python train.py --num_hidden_layers=13 --hidden_size=512 --num_attention_heads=8 --num_key_value_heads=2 --head_dim=64 --intermediate_size=2048 --vocab_size=13329 --hidden_act="gelu" --norm="layernorm" --norm_place="pre" --norm_eps=1e-05 --positions="alibi" --qk_norm=false --attn_scale=0.125 --bias="all" --tie_word_embeddings=true --parallel_block=false --init="normal" --init_std_qkv=0.016 --init_std_o=0.016 --init_std_up=0.016 --init_std_down=0.008 --optimizer="adamw" --learning_rate=0.000729 --lr_mult_o=1.49 --beta1=0.9 --beta2=0.95 --lr_head=0.00456 --warmup_steps=469 --schedule="wsd" --decay_fraction=0.789 --decay_shape="pow" --final_lr_fraction=0.05 --batch_tokens=[32768, 65536] --max_seq_len=2048 --doc_mask=true --train_tokens=651800000 --max_steps=13805 --dataset="wikipedia_en"
Each number is 128 + 32 x the weight over its row's rms, rounded and kept within 0 to 255. Layers, rows and columns count from 0. The size above them is the row's rms in percent of the matrix's.

# layer 7 MLP up, 2048x512, rms 0.0369, rows 51-103, columns 384-447
size [ 98 106  97 108  79  97  95 103 100 102  96  79 104 102  96  89 102  80  98 103  85  99 106  91 100 108  99 105 110 102  97  98  92  97 101  98  96 103  96 109 100  98  97  97  96 105 105  91  96 104 106  89  87]
[[140  98 185 105 141 129 123 150 157 126 127 200 132  64 184 153 139 145 103 172 166 198 137 205 144 165 152 131 115 115 134 134 154  86 118 147  88 138 135 123 132 205 144 142 115 143 132 141  82  95 146  63 115 164 103 122 162 120 109 106 157  83  84  87]
 [ 98 172 172  80 214 141  98 173 121 111 141 162 140  98  64 129 112 143 159 146 134  27 133  46 113 147 174 146 144 144 112 154 166 149 111 158  97 142 141 158 211 120  98 156 165  84 104 113 133  87 113 157 104 115 175 111 151 117 150 108 125  82 125 118]
 [193 123 136 122 198  65 100 121 134 136 123 127 117 112 117 124 173 184 161 161 142 136 178 124  14 159  95 108 138  64 170 118 159 128 101 123  77 168 154 175 147  94 123 195 181 114 142 121 107 124 113 123 184 103 123 120 165 145 119  82 169 100 145 136]
 [115 165 155 122 137  37 134 168 132 178 167 141 112  77 159 166 173 112 112 204 167 101 161 122  98 106 126 149 141  69 157 140 106  88  82 170 113 153 131 164 139 119 168 149 178 162 158 130 140  95 137 110 145 114 131  72 140 107 115 132 140  67 152  69]
 [125 155 185 157 139 126 134 118 138 116 137 129 139 151 101 140 125 138 125 116  80 152 151 119 153 138 165 169 100 190  98 205 140 114 164 145 164 105  87  67  89 161 148 200 136 108 101 164  99  96 140 125 135 132 108  80 132 130  65 102 130 138  70 115]
 [109 160 148 136 117 132 152  88 146  73  85 117 161 131 148 189  97 137 138 149  60 138 136 122  85 186 147 175 120 131 120 123  95 135 157 198  61 170 121 144 137 218  85 105 158 115 160  92 100 122 167 189 200 105 138 119 106 125  93 125  55 135 160 138]
 [ 98  64  69 139 119 147 176 109  96 126 118 141 112 122 100  95 124 156  86 120 117 123 148 197 113 159 124  82 161 111 169  93 109 157 139 143 101 121 106 112  95 133 154 153 173 113 136 136 120  73 121  94  56 109 147  86 129 130 145 121 160  61 137 130]
 [105 153 198 140 147 130 177 189  99 195 163 172 161 147 139 116 158 126  56  88 146 125 129 107  80 118 184 130 140 121 122  84 114  63 115 136 122 111 138  83 203 119 111 149 169 140 104 106 114 147 161  90 105 145 131 129 111  95 154 127 111 110 129 138]
 [183  84 159 133 145  83 129 197 141 132 159  92 109 144 152 158 119 107 124 160 140 110 133  89 109 123 177 185 152 116 114 112  16  95 128 118 159 118 158 182 158 143 154 157 108 129 120  80 152 129 174 146 163 146 129 151 109 144 146 153  99 128 160  93]
 [104 115 118 240 123 140 183 132 118 160 114  66 105 106 102 153 191 147  82 113  43 136 132 121 128 127 144 156 147 178 157 129  69 161 167 125 179  96 136 184 147 114 105  93  87 126 179  74 153 108 155  96 144  93 102 136 135 132 148 107 148 143 106 149]
 [136  67 114 107 184  88  72 128 191 121 121 135  90  77 137 131 157 107 114 155 150 129 122 184 110 150  94  56 148  86 144  98 117  83 120 103 106 118 114  77 190 165 103  84  71 158 106  89 181 124 140 101  94 100 131 125 151 127 126 122 156 128 190 150]
 [134 106 154 119 122  80 110  81 126 158 122 148  88 187 173 106 116 168 189 119 154  89 136 133 156  97 193 169 111  94 155 196 115  98 107 103 131 181 151 121 127 140 161 167 153 117 184 124  75  86  99  53 167 157  73 131 146  91  93 127  85 176  74  87]
 [104 110 160 108 189 113 127 134 204 134 124 160 108 127 147 160 151 156 163  94 106  43 136 175 154 119 181 174 130  94 174 154 175 109 138 160 138 136  82 130 114 129 143 126 166 102 126 131 129 157 124  56 160 186 167 111 156 115 170 175 134  92 142  96]
 [103  96 175 117 125 145 120 147 143 194 180 137 121 113 234 192 186 111  85 166 172 168 137 107 180 123 135 219 166 133 116 113 102  67 175 142  93 161 116 142 138 125 100 178 143 134 158 133 116 207 154 152 125 155 155 126  70 104 144 127  75 137 177 123]
 [103 146 128 137 203 100  73 174 175 110 172 122 137 110  84  88 115 162  80 119 129  87  99  71 144  73 108 136 175 107  83 139 133 142  86 163 119 141 136 140 129 115 138  57  99 114  79 105 181 127 157 158 151  70 152 135 134 129 110 107 142 111 151 109]
 [ 74 170 125 154 144 127 115 157  87 173 221 155 128 113 152 187 192 137 139 164  94  69 168 179  89 125 108 185 191 106 121 157 155 137 178 145 129 133  87 152 131 102 122 138 104  66 110 154 156 103 201 119 101 160 114 123 150 118 126 129 143 150 125 124]
 [ 92  75 147 118 115 123 163 113 150 114 117  64 182  71 168 191 117  95 120 173 129 152 167 148 122 162 154  75 131 137 123 162  99 113 140 142  96 138 139 148  94 176  99 163 174  89 142 118 112 133  94  77 120 112 201 120  88 131 136  84 136 158  40 107]
 [120 138 182 121 123 114 127 129 138 156 102 121 135 197 138 109 127 143 135 140 107 145  86 113 166  50 122 146 100 148 134 141 121 169 158 115 120 165 152 143 111 128 126 131 124 126  92 142 169 186 124 122 149 255 185 132 169  84 174 138 110 113 161 109]
 [124 139 137 132 135 139 152 153 136  96 157 197 179 134 225 174 148 132 126 138 135 153 191 199  68 168 131 110 156  94 147  88 105 126 173 100 142 149  80  83 123 109 114 173 104 139  93  90 132 139 172 164 156 131 160 112 110 112 128 125 147 145 146  91]
 [134 140 118 162 109  56 126 123 147 115 146 120 114 130  91 137 118  96 107 159  81 153 130 120 124  92 159 137 137 159 110 194 125 164 130 178 129  89 108 133 222 160 127  93 115 124 100  53 157 134 161 103  65 114  95 154 115 153  92  83 112 129 128  90]
 [139 189 132 129 108 104  98 129 128 158  93 125  36 101  77 132 139  89 121 124 109  80 157 125 182 104  93 126 147  93 161 148 157 100  66 144  94 135 122  95 157 131 133 161  88 146 106 149 134 134  67 126 125 110 112  85 183 147  99 104 181  95 141 117]
 [131  89 157 106  94 173 190 163 143 108 111 206 129 102  88  74  93 119 122 131 168 132  94 136 160 109 148 180 155 168 164 117 122 134 144 210 102 135 157  98 123  98 186 133 126 100  93 187 143 112  90 150 223 118 127 123  98 146 129 134 163 120 174  80]
 [ 67 105 107 111  95 133  78 165 119 124 126 142 139 116 136 102 108 110 152 130 148 138 153 212 159 169 118 169 144 175 175 143 123 146 154 124  75  99 155 188 181 121 123 155 146 137 140  76 163 193 158  59 156 211 160 138 154 122 150 154 155  91  88 140]
 [124 156 130 121 118 113 135 109 123 118 144 130 159  99  58 164 118  73 160  99 107  92 118 141 163 154 113 205 122 134 206 101 108 145 129 141 121 123 130 130 144 130 152 112 128  95 100 103 125 171  91 107 139 135  86 143 144 129 206 132  73 126 103 118]
 [104  98 145 109  95 140  95 127 162 110 121  91  86  99 133 133 136 134 110 143  86  99 141 155  82 137  90  74 120 145  77 182 141  73 101 168  89 167 113 197 122 138 175 152  70 152 132 119 148 135 140  97 110 133 148 154 160 154  71 138 191 212 168  85]
 [136 106 125 139 107 167 143 156 178 136 114 166 151 145 156  89 154  90 124 126 139 125 168 162 112 181 117 152 146  97 128 149 151 192 113 132 152 112 122 159 185 133 144  84  97 109  72 123 120  84 120  90 148 150 109 120 128  96 116 115 139 147 118 133]
 [177  98  94 111  91 141 175 123 120 182 128 117 110 117 134 107 146 182 117 115  86 107 140 123 125 160 157 120 144 140 184 118 150  82 105 124  87 123 172 149 100  72 101 128 111 160 103  92 137 189  99 126 101 115  94 149 128 120 149 145 165 127 209  47]
 [ 68 140 135 206 104 183 128 156  63 211 106  76 116 110 128 118 135 135 114 161 155 151 158 178  89 126  48 142 131 165 121 164 151  27 128 158 129 174 147 114 145 175 204 158  89 103 158 127 198 137 121  92 174 149 104 147  93 125  96 124 172 178 127  85]
 [143 111 198 134 146 130 153 190 142  91 133 111  89 122 119 104 131 197 177 152 131 142 139 113 162 135 175 169 122 122 137 164 133 108  85 163  82 117  62  65 180 142  67 117 109 155 122  84 152 155 153 140 136 167 188 147  62  90 125 113  95 122 143 137]
 [134 162 180 150 181 146 105 163 151 117 111 155 125 104 141 117 130 155 192  85 144  93  94 130 157 163 146 159 118 169 132 121 128 161 178 170  79 136 136 141 100  98 152 203 116  71  76 168 105 116 110 135 117 166 133 127 135  42  88  94 166 102 120  94]
 [155  75 128 156 168  92 118 130 158 136 108 124  49 148 128 163 138  80 150 147 156 113 131  50  84  80  66 153 126  75  78 180  96 110 146  96 206 130  99 174 136  96 172 105 122  99 128 115 150 113 119 156 125 103 146  94 128  71 194 147 100  98 166 164]
 [101 124 130 148 127  96 162 142  95 110 166 114 105 122 145 206 108 100 170 135  95 151  85  84 128  86 182 152 151 118 161 143  96 141 164 150 149 119  88  56 154 105  97 117  89 118 107  81 141 174 125 153  88 123  95 140  52 117  87 105 114 163 117  92]
 [139 183 135 132 160  96  89 156  66  79  90 166 144 145  84 142  69 158 176  88 113 105 151 131 143 105 133 106 115 110 117 128 132  99 151 155 104 132 127 122 123 177 100 138 120 121 111  97 123  86 125 164 132 160 116 131 105 138 112  95  95 150 175 142]
 [119 152 111 205 126  74 133 176 205 109 124 131 126 172 103 177 145 183 149 140 131 105 149 153 131 171 177 171 172 108  99 124 170 134 139 157 100 122  94  71 179  91  97 136  80 150  45  58 111 116 133 124 177 103 169 114 126 124 108 134 191 133 147 150]
 [109 123 140 137 111  90 135 118 144 118  74 145 104 147 169 121 155 119 106 184  87 140 130 165 158  91 122  89 134 166 131 113 112 116 102 120 124 120 172 108 141 130 167 140 181 148 150  53 152 169 163  77 143 118 114 153 121 138 131 131 104 115 163  96]
 [ 74 153  98 157 174 140 125 116 136 128 177 111  99 127 117 162 169 113 146 176 113 108  92 106 169 115 200 148 133  95 130 148 124 133 131 101  98 104 120 131 115 140 152 115  94 132  93 136 155 153 131 105 174 109 116 130 162  77 144 138 141 154 149 105]
 [156  44  93 177 181 130  97 153 102 152 121 112 110  51  85 105  58 100 116 117 164 103 117 146 147 140  95 183 160 132 145 125 119 136 140 135 161 126  47 139 186  99 177 144 114  76 113 103 113  68 111  68 131  95  89  99 182 166  88 161 110  78  76 142]
 [124 193 179 170 158  82  77 144 103 113 133 133 147 118 118 158 165 131  76  98 142 161 228 155 161 112 101 122 126 112  69 110  59  96 166 151 128 148 127 111 173 153 139 112 116  37 117 163 207 140 152 137 117 141 139  91 153  53 135  99 156 183 127  93]
 [137 200 114 133  95 134 102 158 100  92  81 144 102 107  95 106  87 122 102  79  81 176  82 154 109  95 128  88 114 133 115  96 124  98  88 162 130 132 111 157 162 126 102  86  82 160 120 120 136 121 133 100 102 148 109 116 144 134 107  65 118 113 172 138]
 [130 138 177 118 105 129 124 160 124 134 172 119 101  65 131 115 137 129 126 167 119 105  91 177 145 126 108 124 149 112 151 177 174  83  85 156 174 141 166 162 118 156  69  91 147 129  96 104 120 132 130 124 151 121 146 116 158 139  62 145 125 121 146 128]
 [148 105 149 119 144  59 127 133 109  67 120 167 115  72 122 101 103 141 145 132 217 125  92 113 165  72 163 144 130  73 121 121 119 138 162 110 115 106 116 116 176 101 106 140  52  71 136  95 102  39 189 102 111  86 105  72 128 110 147 134 176 176 139 178]
 [174  87  89 141  84 131 108 138 142  70 159  94 136 132 143  82  82 123  63 179 109 159 102 181  63 156 132 119 159 133 121 131 117 156  86 112 142 149 165 110 101 106 151 108 113 161 145 149 158 149 191 149 173 126 188 113 201 147 137 144 115  74 128 145]
 [148 154 111 112 176  68 147 154 142 166 120 111  98 121 108  75 155 141 110 119 157 111 108 108 119  94 118 201 165 120 130 132 133 139 157 155 146 114 129  76 178  95 142 130 191 144 139 168 120 183  91 110 137 129  71 153 142 115 104 164  85 109 106 108]
 [161 179 123 170 131 164 125 166  80  73 169 145  96 143  88  87  97 162 116  89 133 124 121  94 140 128 206 127 157 105 142 152 137 138 193 145 130 154 130 114 158 218 139 141 130 109 115 159 132  83 131 161 158 158  99 126 140 102 122 136 117  84 115 124]
 [130 123 126 100  77  77  90 137 125  95 101 189 151 138 171 125 149 161 144 165 169 133 126 130  85 140 166 115 153  78 156 122 112  83 134 118 165 151 157 182  95 181 141 173 137  88 165 111 123 127 161 150 169 115 174 135 191  84 163 134 186 150 198 126]
 [164 121 119 145 139 173 139 136 127  87 124 121 162  71 136  97  97 117 177  56 136 138 123  91 155 166 200 150 124 177  33 180 152 148 142 151  80 124  68 129 148 109 161 155 145 105  48  77 141 185  92  89 121 121 210 143  94 141 175  87  88 168 115 124]
 [110 115 141 182  69 119 116 142 140 133 149 135 127  74 109 142 147 134  90 126 123 150 205 173  89 125 137 142 144 127 140 172 116  75  65 114 150 132  99 194  59 137 169 146 107 166 190  69 156 153 153 126 140  94 156 131 152 114 147 114 147 140 126 119]
 [108 227  99 159 156 157 145 144  60  93 129 169 113 118 132 168 157 109 143 130 114 173 116 175 136 129 212  98 137 168  60  95 118 137 168 214 103 184 124  79 130 158 189 132 161 111 141 104 112 146 165 111 152 121 128 125 183  93 205 165 137 162 147 175]
 [115  95 101  95 133 144 104 137 130 106 168 127 108 145  88  60 213 154  94  98 151  78 137  84 141 128 127 146 162  79 214 125 159  57 147 164 117 117  97  65  72 120  89 154 160 116 177 191 106 150  93  81 166 106 134 100 131 116 128 141 148 129 154 129]
 [130 123 116 167  75 123 128 147 141  59  90 104  72 160  94 134 153 118 104 144 125 127 180 202 180 104 111 108 127 148  74 200 125 139 147 156 132 136 110 165  57 154 109 134 159 176 132 124 127 140 169 127 104  96 113 147 157 152 108 128 169 125 166 182]
 [109 117 133 114 196  78 160  82 158 110 143 201 140 141 123 118 242 105 140 182 203 107 124 146 148 110 120 128 144 145 138  84 136 162 138 148 126 145 127  84 165 120 133 121 137 131  58 167 129  85 120 127 154 179 147 112 107 104 196 133 174  71 122 137]
 [118 119 127 166 109 154 182 104 155 134 126 114  99 144 149 100 152 105 160 212 105  96 181 171  83  86 137  77 136  16 152 111 123 115 126 129 171 151 120 106 155 120 152 100  72  80 168  82 215 157  87 155 152  85 162 114 139 140 114 155 177  81 162 161]
 [112 157 142  91 127  89 106 111 147 156 150 180 147 155 111 179 163 167 114 109 154 124 158 143  84  59 110 133 107 133 129  94 161  65 139 161 147 185 181  99 111 118 131 165 106  83 132 137 115 140  73 130 195 115  99 108 165  73  91 123 113 139 133  85]]
# layer 7 MLP down (transposed), 2048x512, rms 0.0377, rows 51-102, columns 384-447
size [101 104  96 116  79  92  94 102  98  99  97  78 101 108  90  84 106  78 100 104  77  94 104  88 102 109 100 108 122 104  94  90  92  97 102  93  91 107  94 108 100  98  90  95  93 102 111  86  92  99 109  83]
[[ 93  92 154 179 144  68 156 108  72 138  94  70 128  65 117 171  67  61 110 145  70 118  96 156 147  48 105 183 161 107 152 140 111 188 185 130 189  96 165 229 130 109 114 137  80  70 185 148 164 110 154 192 143 121 104  63 122 129 103 162 134  48  87 139]
 [105 128  75 113 239 143 122 140  63 127 151 155 133  87 182 169 157  99 132 117  83 118 137 141  73 118 147 117 121 100 150 103 138  91 153 120 114 143 179 126 123 113 194  88 141 165 165  92  96 181 125  70 115 159  83 160 117 102 122 154 131 154 147 120]
 [145 193 134 130 159  97 162 119 111 116  89 140 148 128 176  83 164 126 124 117  64 121 115  86 150  62 138 133 130 182 138 124 155 111 113 114  66 108 126 145 158 153 111  89 187 170  99  78 170 128 188 105 106 101 166 128 168 159 172 139 103 172 102  62]
 [ 65 146 126  72 150 126 127  82 190 161 160  89 140 148  73 156 119 130  47 106 147 123  77 222 162 170 120 149 190 109 164 164 180 134 137 131 102 142 140 153 178  71 128 162 117  55 146 124  83 131  96 143 112 147 122 131 146 125 154 107 130  95 135  84]
 [129 136 129 163 102 105 145  77 139 141 151 133 151 140 148  93 119  78 138 123  86 136 139  82  85 154 149 105 137 149 151  73 137 100 130 166 118 138 149 161  99 162 131 117  95 185 126 164 113  94 113  99 157 103 138 139 150 126 136 154 111 164 193 106]
 [144 137 169 115 101 229 141  96 134 104 136 148 110  56 172  59  74 151 151 144 111 115 206 102 116 188 120 113  90  91 166 115 103 158 127 143 130  97  78 104  66 121  96 100 157 165 155 123 128 122 155 130  99 165 128 100  89 134 109 193 112 136 124 122]
 [154 153 168 154 166 162 101 151 152  98 118 140 155 131 111 124 107 156 168 126 127  98 103 152 170 115 169 142  98 161  53 105  95 117  94 149 135 107  71 110 106 131 184 102 100  65  95 119 116 125 175 102 211 161 116 112 105 117 186 164 120  90 208 137]
 [162 127  97  83 134 107 178  85 128 104 149 145 165  66 120 120  70 144 155  78 124 154 126  59 163 113 138 145 121 132 180 131 144 102 122 140 134 114 115 136 112 113 104 129 129 119 118 109 110 191 150 116 125 128 171 159 117 116 137 167 103 119  95 135]
 [ 94 101 119 133 159  88 207 125 155 135 139 133 126  91 120 105 144 102 153 127  84 155  93 144 148 167 123  78 127 106 130 141 121 224  92 121 153  91 152 106 165 180 124 118  80 117 120 151  79 110  59 118 123  60 139  80 178 148  98 119  89 159 141 137]
 [109  62 130 202 114 113 131 124 104 103 110 145 182 102  61  85 128 134 181 157 111  64 106 137 169 138 127 168 104 130 164 186 100 139 106 121 113  64 197 154 112 132 117 148 130 157 168 100 119 156 110  83 141 168  92 123 162 122  95 107  93 149 133  86]
 [174 180 142 131 157 139  79 166  76 146 105 167  88 136 170 121  77 140 120  86  74 100 105  64 144 150 133 128 105 132 123 135 126 178 181 101 194  61 132 149 117 114 105 148 126 124 130 129 102 101  89 188  94 141  83 166 111 133 107 129  82 176  88 140]
 [169 142  92 166 164 142 111 137 117  66 129 154 143 119 120 143 151 144 126 185 136 154  92 118 144 183 109 158 113 165 122 115 148 154 136 169 102  85 104 158  74 109 136  98 122 144 157 111 146 176 152 163  94 150 145 138  82 138 124 130 150  89 195 152]
 [158 122 138 128 114 103 137 128 125 160  76 166 141 146 109 115  78 114 165 129 137 133 119 102 187 107 140  86 145 119 148 123 131  87 108 117 122 137 167 110  85  89 124 139 102 129 152 128 124 144 193 130 130 162  63 122 186 123 127 169 114 180 158  46]
 [129 203  85 113 121 144 143 114 164 122 165 121 128 122 131 120 132 104 115 178 176  92 152 152  94 172 114 129 153  53 155 114 125 154 128 162  60 164 135 103 128 192 153 111 167 182 125 158 154 145 109 134 212 166  67 129 145 124 161 146 122 124 146 141]
 [120 129 193 185  99 122 120 130 177  73 144 118 191 179  92 111 117 165 146 172 158 142 114 137 155 153 119 164  96  71 100  88  67 145  97 114 109 107 166 176  76 167 140  98 171 145 118 126 132 114 122 125  80 157  87 144 136 139  98 133 128 137 145  61]
 [123 118 159  90 156 112 146  59 143 127 138 188 156 153 129 141  69 126 116 125 143 121 128 107 142 148  98 112 114 131 116 122 123  81 156 168 150  78 183 141  61 131 123 163  96 119 181 136 111 154  71 196  73 116 133 158 196 155 164 139 155 123 105 110]
 [ 80 148 119 111 134 147 169 120 148 135 183 124  95 152 110 150 138 101  96 182 139 161  92  91 153 192 132 111 117 192  94 159 128 130  91 137  86 137 101 154  85 165 192 166 107 123 179 158  88 172 127 181 117 145 117 131 126 110 132 179  90 140 123  93]
 [165 154  95 145 117 122 167 131 162  90 147 107 119 110 126 182 141 135 133 142 120 113 136 141  89 127 144  97 176 109 147 149 162  75 127  91 160  99  66 139  95  99 104 144 118 146 172 100  34  82 135 120 157  52 167 154 127 133  99 157 143 123  89 131]
 [104  82 142  93 144 188 131 150 122  56 109 196  85 102 110 153  69 120 119  52  66 193 141 118 129  74 155 199 146 123 105 120 139 218 140 101  31 106  33 157  90  78 127 124  92 125 121 130 124 138 101  94  89  69 103 125  81 139 156  99 135 126 148 151]
 [162 181 118 158  98 102  40 169 103  98  90 135 175  88 151 113 166 112 167 164 139 148 120 141  76 190  88 210 104 103  80 142 159 165 125 137 139 152 156 115 184  94  77 159 155  87 110 121 140  89 111 116 120 135 119 110 147 113 108 148 166 130  62  93]
 [162  73 141 102 189 114 125 125 104 123 120  89 173 108 147 130 141  98 100  99 117  77 117  83 117 132  79  95 148 151  72 161  98 109 172 118 146 122 151 141  88 141 129 123 119 159 157 206 110 116 155 126 108 130 113 151  97 154 140 122 120 118 129 141]
 [103 155 110 123 183 143 120 126 150 166  89 131 149 158 105  97 190 120 117 169 163 128  83 116 149  67 119 111 101 116  78 164 124 136 148 120 102 127 118 129  88  89 161 129 154 218  69 152 111 172  80 102 118  87 141 136 112 115 122 108 137  94 166 118]
 [ 71 142 125 150 144  89 186 134 133  68 148 100 193 117 120 142  56  75  92 142 117 124 157 129 154  93 131 147 139 126 126 148 149 176 131 145 134 140 179 149 116 129 158 165 171  79  62  73 210 167  88 129 108  83  87 144 158 154 170 139 141 146  87  89]
 [119 151 136 123 139 108 130 186 102 105  53 142  83  82 130 145  85 181 143 126 122 139 147 117 132 208 120  56  88 145  97 122 142 156 147 106 129 127 121 137 139 169  70 148 193 130  87 175  87 138 172 118 130 143 108 149 128  97 100  73 157 139 118  88]
 [ 86 131 133 172 109 120  88 115  89 117  85  81 103 128 109 146 122 135  77 116 146 141 117 167 194 131 160 125  87 106 117 144 119  92  83 118 148 155 129 178 157 161 152 158 157 115 166 152 143 106 149 129  73 162 120 182 177 107 128 156 132 131 138 133]
 [124 147 142 147 112 102 143 101 142  87 107 134 144 168 184  53  85 147 147  96 139 155 100 164 126 170 157 183 124 102 198 166 143 135 102 132 119 125 173 131  76 129 131 163  83  78 109  75  90 123  97 117 158 154 123  83 112 106 134 183 182 164 101 140]
 [138 122 135 102 138 152  49 154 153  61 125 147  88 230  82 124 166 150  99  98 142  76 147 150 124 103 124 113 116  82 132 110 126  73 109 104 105 110 115 102  80 167 150 112  91  62 164 123 118 110 148 101 134 153  75 165 128 123 166 139 208 125 119 176]
 [125 146 117 147  98 153 125 170  96 107 121  88  98  80 135 112 118 126 191 129 154 138 131 147 154  66 111 146 199 140 175 116 133 124 146 162 136 175  94 137  87 174 150 114 133 114 123 129 162 101 129 134 113 141 110 108 131 156 106 182 179 114 155 131]
 [ 92 152 123 128 101 120 146 162  86  84 221 156  90 130 122 102 119 162 157 171 132 129 116 109  78 162 160  66  70 143  89 112 100 108 127 135  96 145 153 116 175 111 137 107 157 147 145  72 152 139 130 160 178 166 124 112 127 106 116 147 150 128 174 152]
 [102  94 133 134 195 115 141 125  98  98 112 187 123 120 135 170 135 132 154 146 207 127 133 173 143  92 144 131 140 146  49 118 156 140  99 113 133 116 170 121 138  74 122 109 168 165 100 155  99 155 128 155 128 140 132 148 135 153 145 159 156 131 133 121]
 [ 68 193 130 128 140 143 155 134 129  93 162 200 106 140 125  99 130 109 151 141 111 155 127 127 135 118 116  42  94 125 116 121 175  98 132  93  98 149  68  90 133 150 136  79 156 105 130  52 140 149  59  79 126 111 108 156 125 158 104 169 101 175 101  76]
 [102 172 154 104  80 132 133 174 141 171 106 120  80 138 158 115 136 119 119 106 125 146 165 115 167 114 116 135  99 146 126 115 162 146  93 110  69 115 144 110 119 164 132 126 159 166 121 129 132 154  98  99 183 111 139 181 174 107 154 116 127 108 157 169]
 [119 109 129 107 182 105  94 141 128 131 142 171 170 101 138 132  97 112 202 111 141 131 133 114 105 105 135  61 134 140 142  96 101  83 114 127 114 166 104 176  90 143 100 194 141  60 137  63 158 211 125 123 149 194 104 151 160 124  59 150  67 164 121  89]
 [115 105 103 131 117 100 102 166  92 190 139 120 121 136 130  98 144  62 161 136 177 147 149 121 106 120 187 150 161 127 138 105 157 156 151 142 129 104 133 156  93 111  76 132 114  99 124 138 113 155  79 147 191  95  90 136 137 135 110 116  89 146 111 211]
 [143 137 128 121 120 146  88 126 133 172  91 144 163 139 125 138 118 110 109 143 141 104 123 149  60 137 110 159  91 126 161 122 173 135 117 152  88 113 141  93 194 153 179 152 106 134 151  99 112  85 158 157 118 144 120 109  85 167 119 152 132 106 165 150]
 [119 179 108  97 130 186 143 104 133 134 105  72 154  72 132 112  91 109 122  66  66 168 222 127 148 101 131 124 114 100 164 112 119 189 121  92 155 114 151 130 117 119 120 208 114   8 135 156 132 195 129 193 113 108 166 195 103 150  94 182  38  90  86 128]
 [148 148 121  98 128 139 174 136 168  85 157 134 112 124  92 137 156 113 162 135 135 125 124 160 161 144 156  62 130 120 124 163 119 138  73 127 121 135 102 102 103 212 146  65 108 175 120 114 208  39 122 139 143 128  70 126 145 119 152 160 134 163 130 120]
 [132 168 114 113 152 151 107 150 102  66  81 145 162 110 129 160 116 101  63 101 168 194 146  90 170 168  78 107 141 174 108  68  97 145  89 180 146 109 142 118 115  95  77 130 105 150  83 128 123 112 127 116 170 176 125 130 110 104  95 153  72 108 110 133]
 [ 97 130 131 113 134 134 179 127  79 113 153 115 127 105 120  61 158  91 110 136 104 127  58 142  85 119  80 138 145 116 126 123  90 114  76 126 116 110 133 104 125 174 102 147 130 182  96 144  99 159 161  87 151  83 101 113 186 106 139 112 126 166 129 111]
 [110  85 136 157 123  79 118 206 164 136 140 117 167 131 171 194  95 113 148 159  91  65 103 116  57 117 127 179 110 104 185 115 182 128 110 109 184 176 171 133  98 172  94 116  66 124 115 156 137 133 116 124 116 122 111 157 161 127 155 113  90 117  64 133]
 [142 166 171  41 105 157 154 142  81 135 126  75 117 142  31 137 190 175 128 153  92  82  76 126 118 112 131 104 123 122 158 202 140 148 130 141 121 209 120 182  93 128 181 152 112 163 146  84 163 171 122 128 174 101 117 148 141 101 129 153  83 132  96  86]
 [122 104  97 148 186 114 142 106 126  98 158  82  85 121  57 185 123 113 137 145 113 180 120 102 179 138 123 131 117 138 157 145  94 159 166 141  82  93 106 165  90  82  98 142  68 100  63 134 152 114 134 166  97  62 148 122 128 120 110 131  81 127 105 129]
 [162 158 169 152 134 131 140  24 134  52 128 163 114 129 120 130 138 127 218 128  85 131  76 103 155 155  88  66  62  87 124 139  94 126  77 102 123 174  99 130 119  88 114 136  82 100 109  84 153 140 102 133 152 147  99  95  99 113 125  95 162 115 205 117]
 [124 147 152 130 112 112 145 131 148 157 146 134 175 119 219 170 136  95 164  65 157 103 100 104 137 149  76 146 161 122 120 124 118 185 135 139 108 114 114 166 155  47 128 153 136 131 110  94 140 139 102 156 160  94 137  50 178 114 124  50 133 115  79 215]
 [173  41 110 135 204 145 147 133 119 110 110 143 139  89 170 180 151  86 255 109 188 131 107 135  94 142 155 190 104  73 125 143 167 102 143 103 190 121  96  61 132 104 137 106  85 134  99 130 170 130 112 114 169  89 147 103 141 128 102 179 195  65 114 133]
 [153 115 127 166 128 129 116 142 118 104 113 220 162 142 145 142  50 114 115  98 152 129 147 110  42 157 119  71 125 135 110 112 128 144 171  55 142 124 133 100 108 153 108 121  84 114 134  96 161 182 121  96 196 171 129 108 203 102 122 168 148 173 116 140]
 [108 144 141 112 151  99 116 130  92 101  86 135 129 133 175 137 158  99 159 102  82 150 153 154 195 102 127 143 170 189 119 129 125 177 118 125 123 102  55 156  93 119 118 139 116 145 118 108 119  99 166 130 120 155 124  81 141 129 101 138  91 156 177 187]
 [149 100 176 125 112 112 132 138 205 179 113 135 153 102 146 135 159 136  83  98 165 131 131 126  60 132  84 110 101 148 128 197 129 128  84 152 140 144 105  87 163 111 129 127  72 106 112 114 103 183 135 132  89 113 149 161  65 117 162  79 150  78 141 151]
 [125 116 141 113 159  83 114 123 138  88 126  71 170 139 112  56 133 127 123 146 138 152 108 157 172 161 168 161 127 117 129 134 159 189 153 153 137 109 122 125 112 148 103  83 116  93 160 109 157 154 119 127 121 118 130 135 155  90 106 156 101 111 174 108]
 [134 168 135 131 121 140 185 137 161 155 119 134  70 173 166  63 135  51 164  93 153  83 147 136 102 130  52 120 106 172 162 108 100 147 154 104  85  70  92 157 128 149 180 139 154 165 165 146 125 189 107 121 102 154 103 117 131 126 133 162 181  38 102 114]
 [ 60 136  93 105 153 126  86 156 137 152 150 151 123  69  71 158 135  83 101 120 163 133 145  83 123 155 127 168  93  91 133 114  94 180 153 170 136 128 148  74 139  70 116 160 107 115 158 119 172 120 135 157  92 160 158 138 134 114 120 118 140 121 165  95]
 [143 106 154 146  98 157 140 103 108 118 101 155 146 157  84 162 132  99  73  57 146 132  31  60 123  97 111 176 117 165 105 142 135 135 143 142 150 125 116 122  74 162  96 165  93 157 105 161 110 102  99  87  88 156 118 107 200 141 160 144 123 135 109 153]]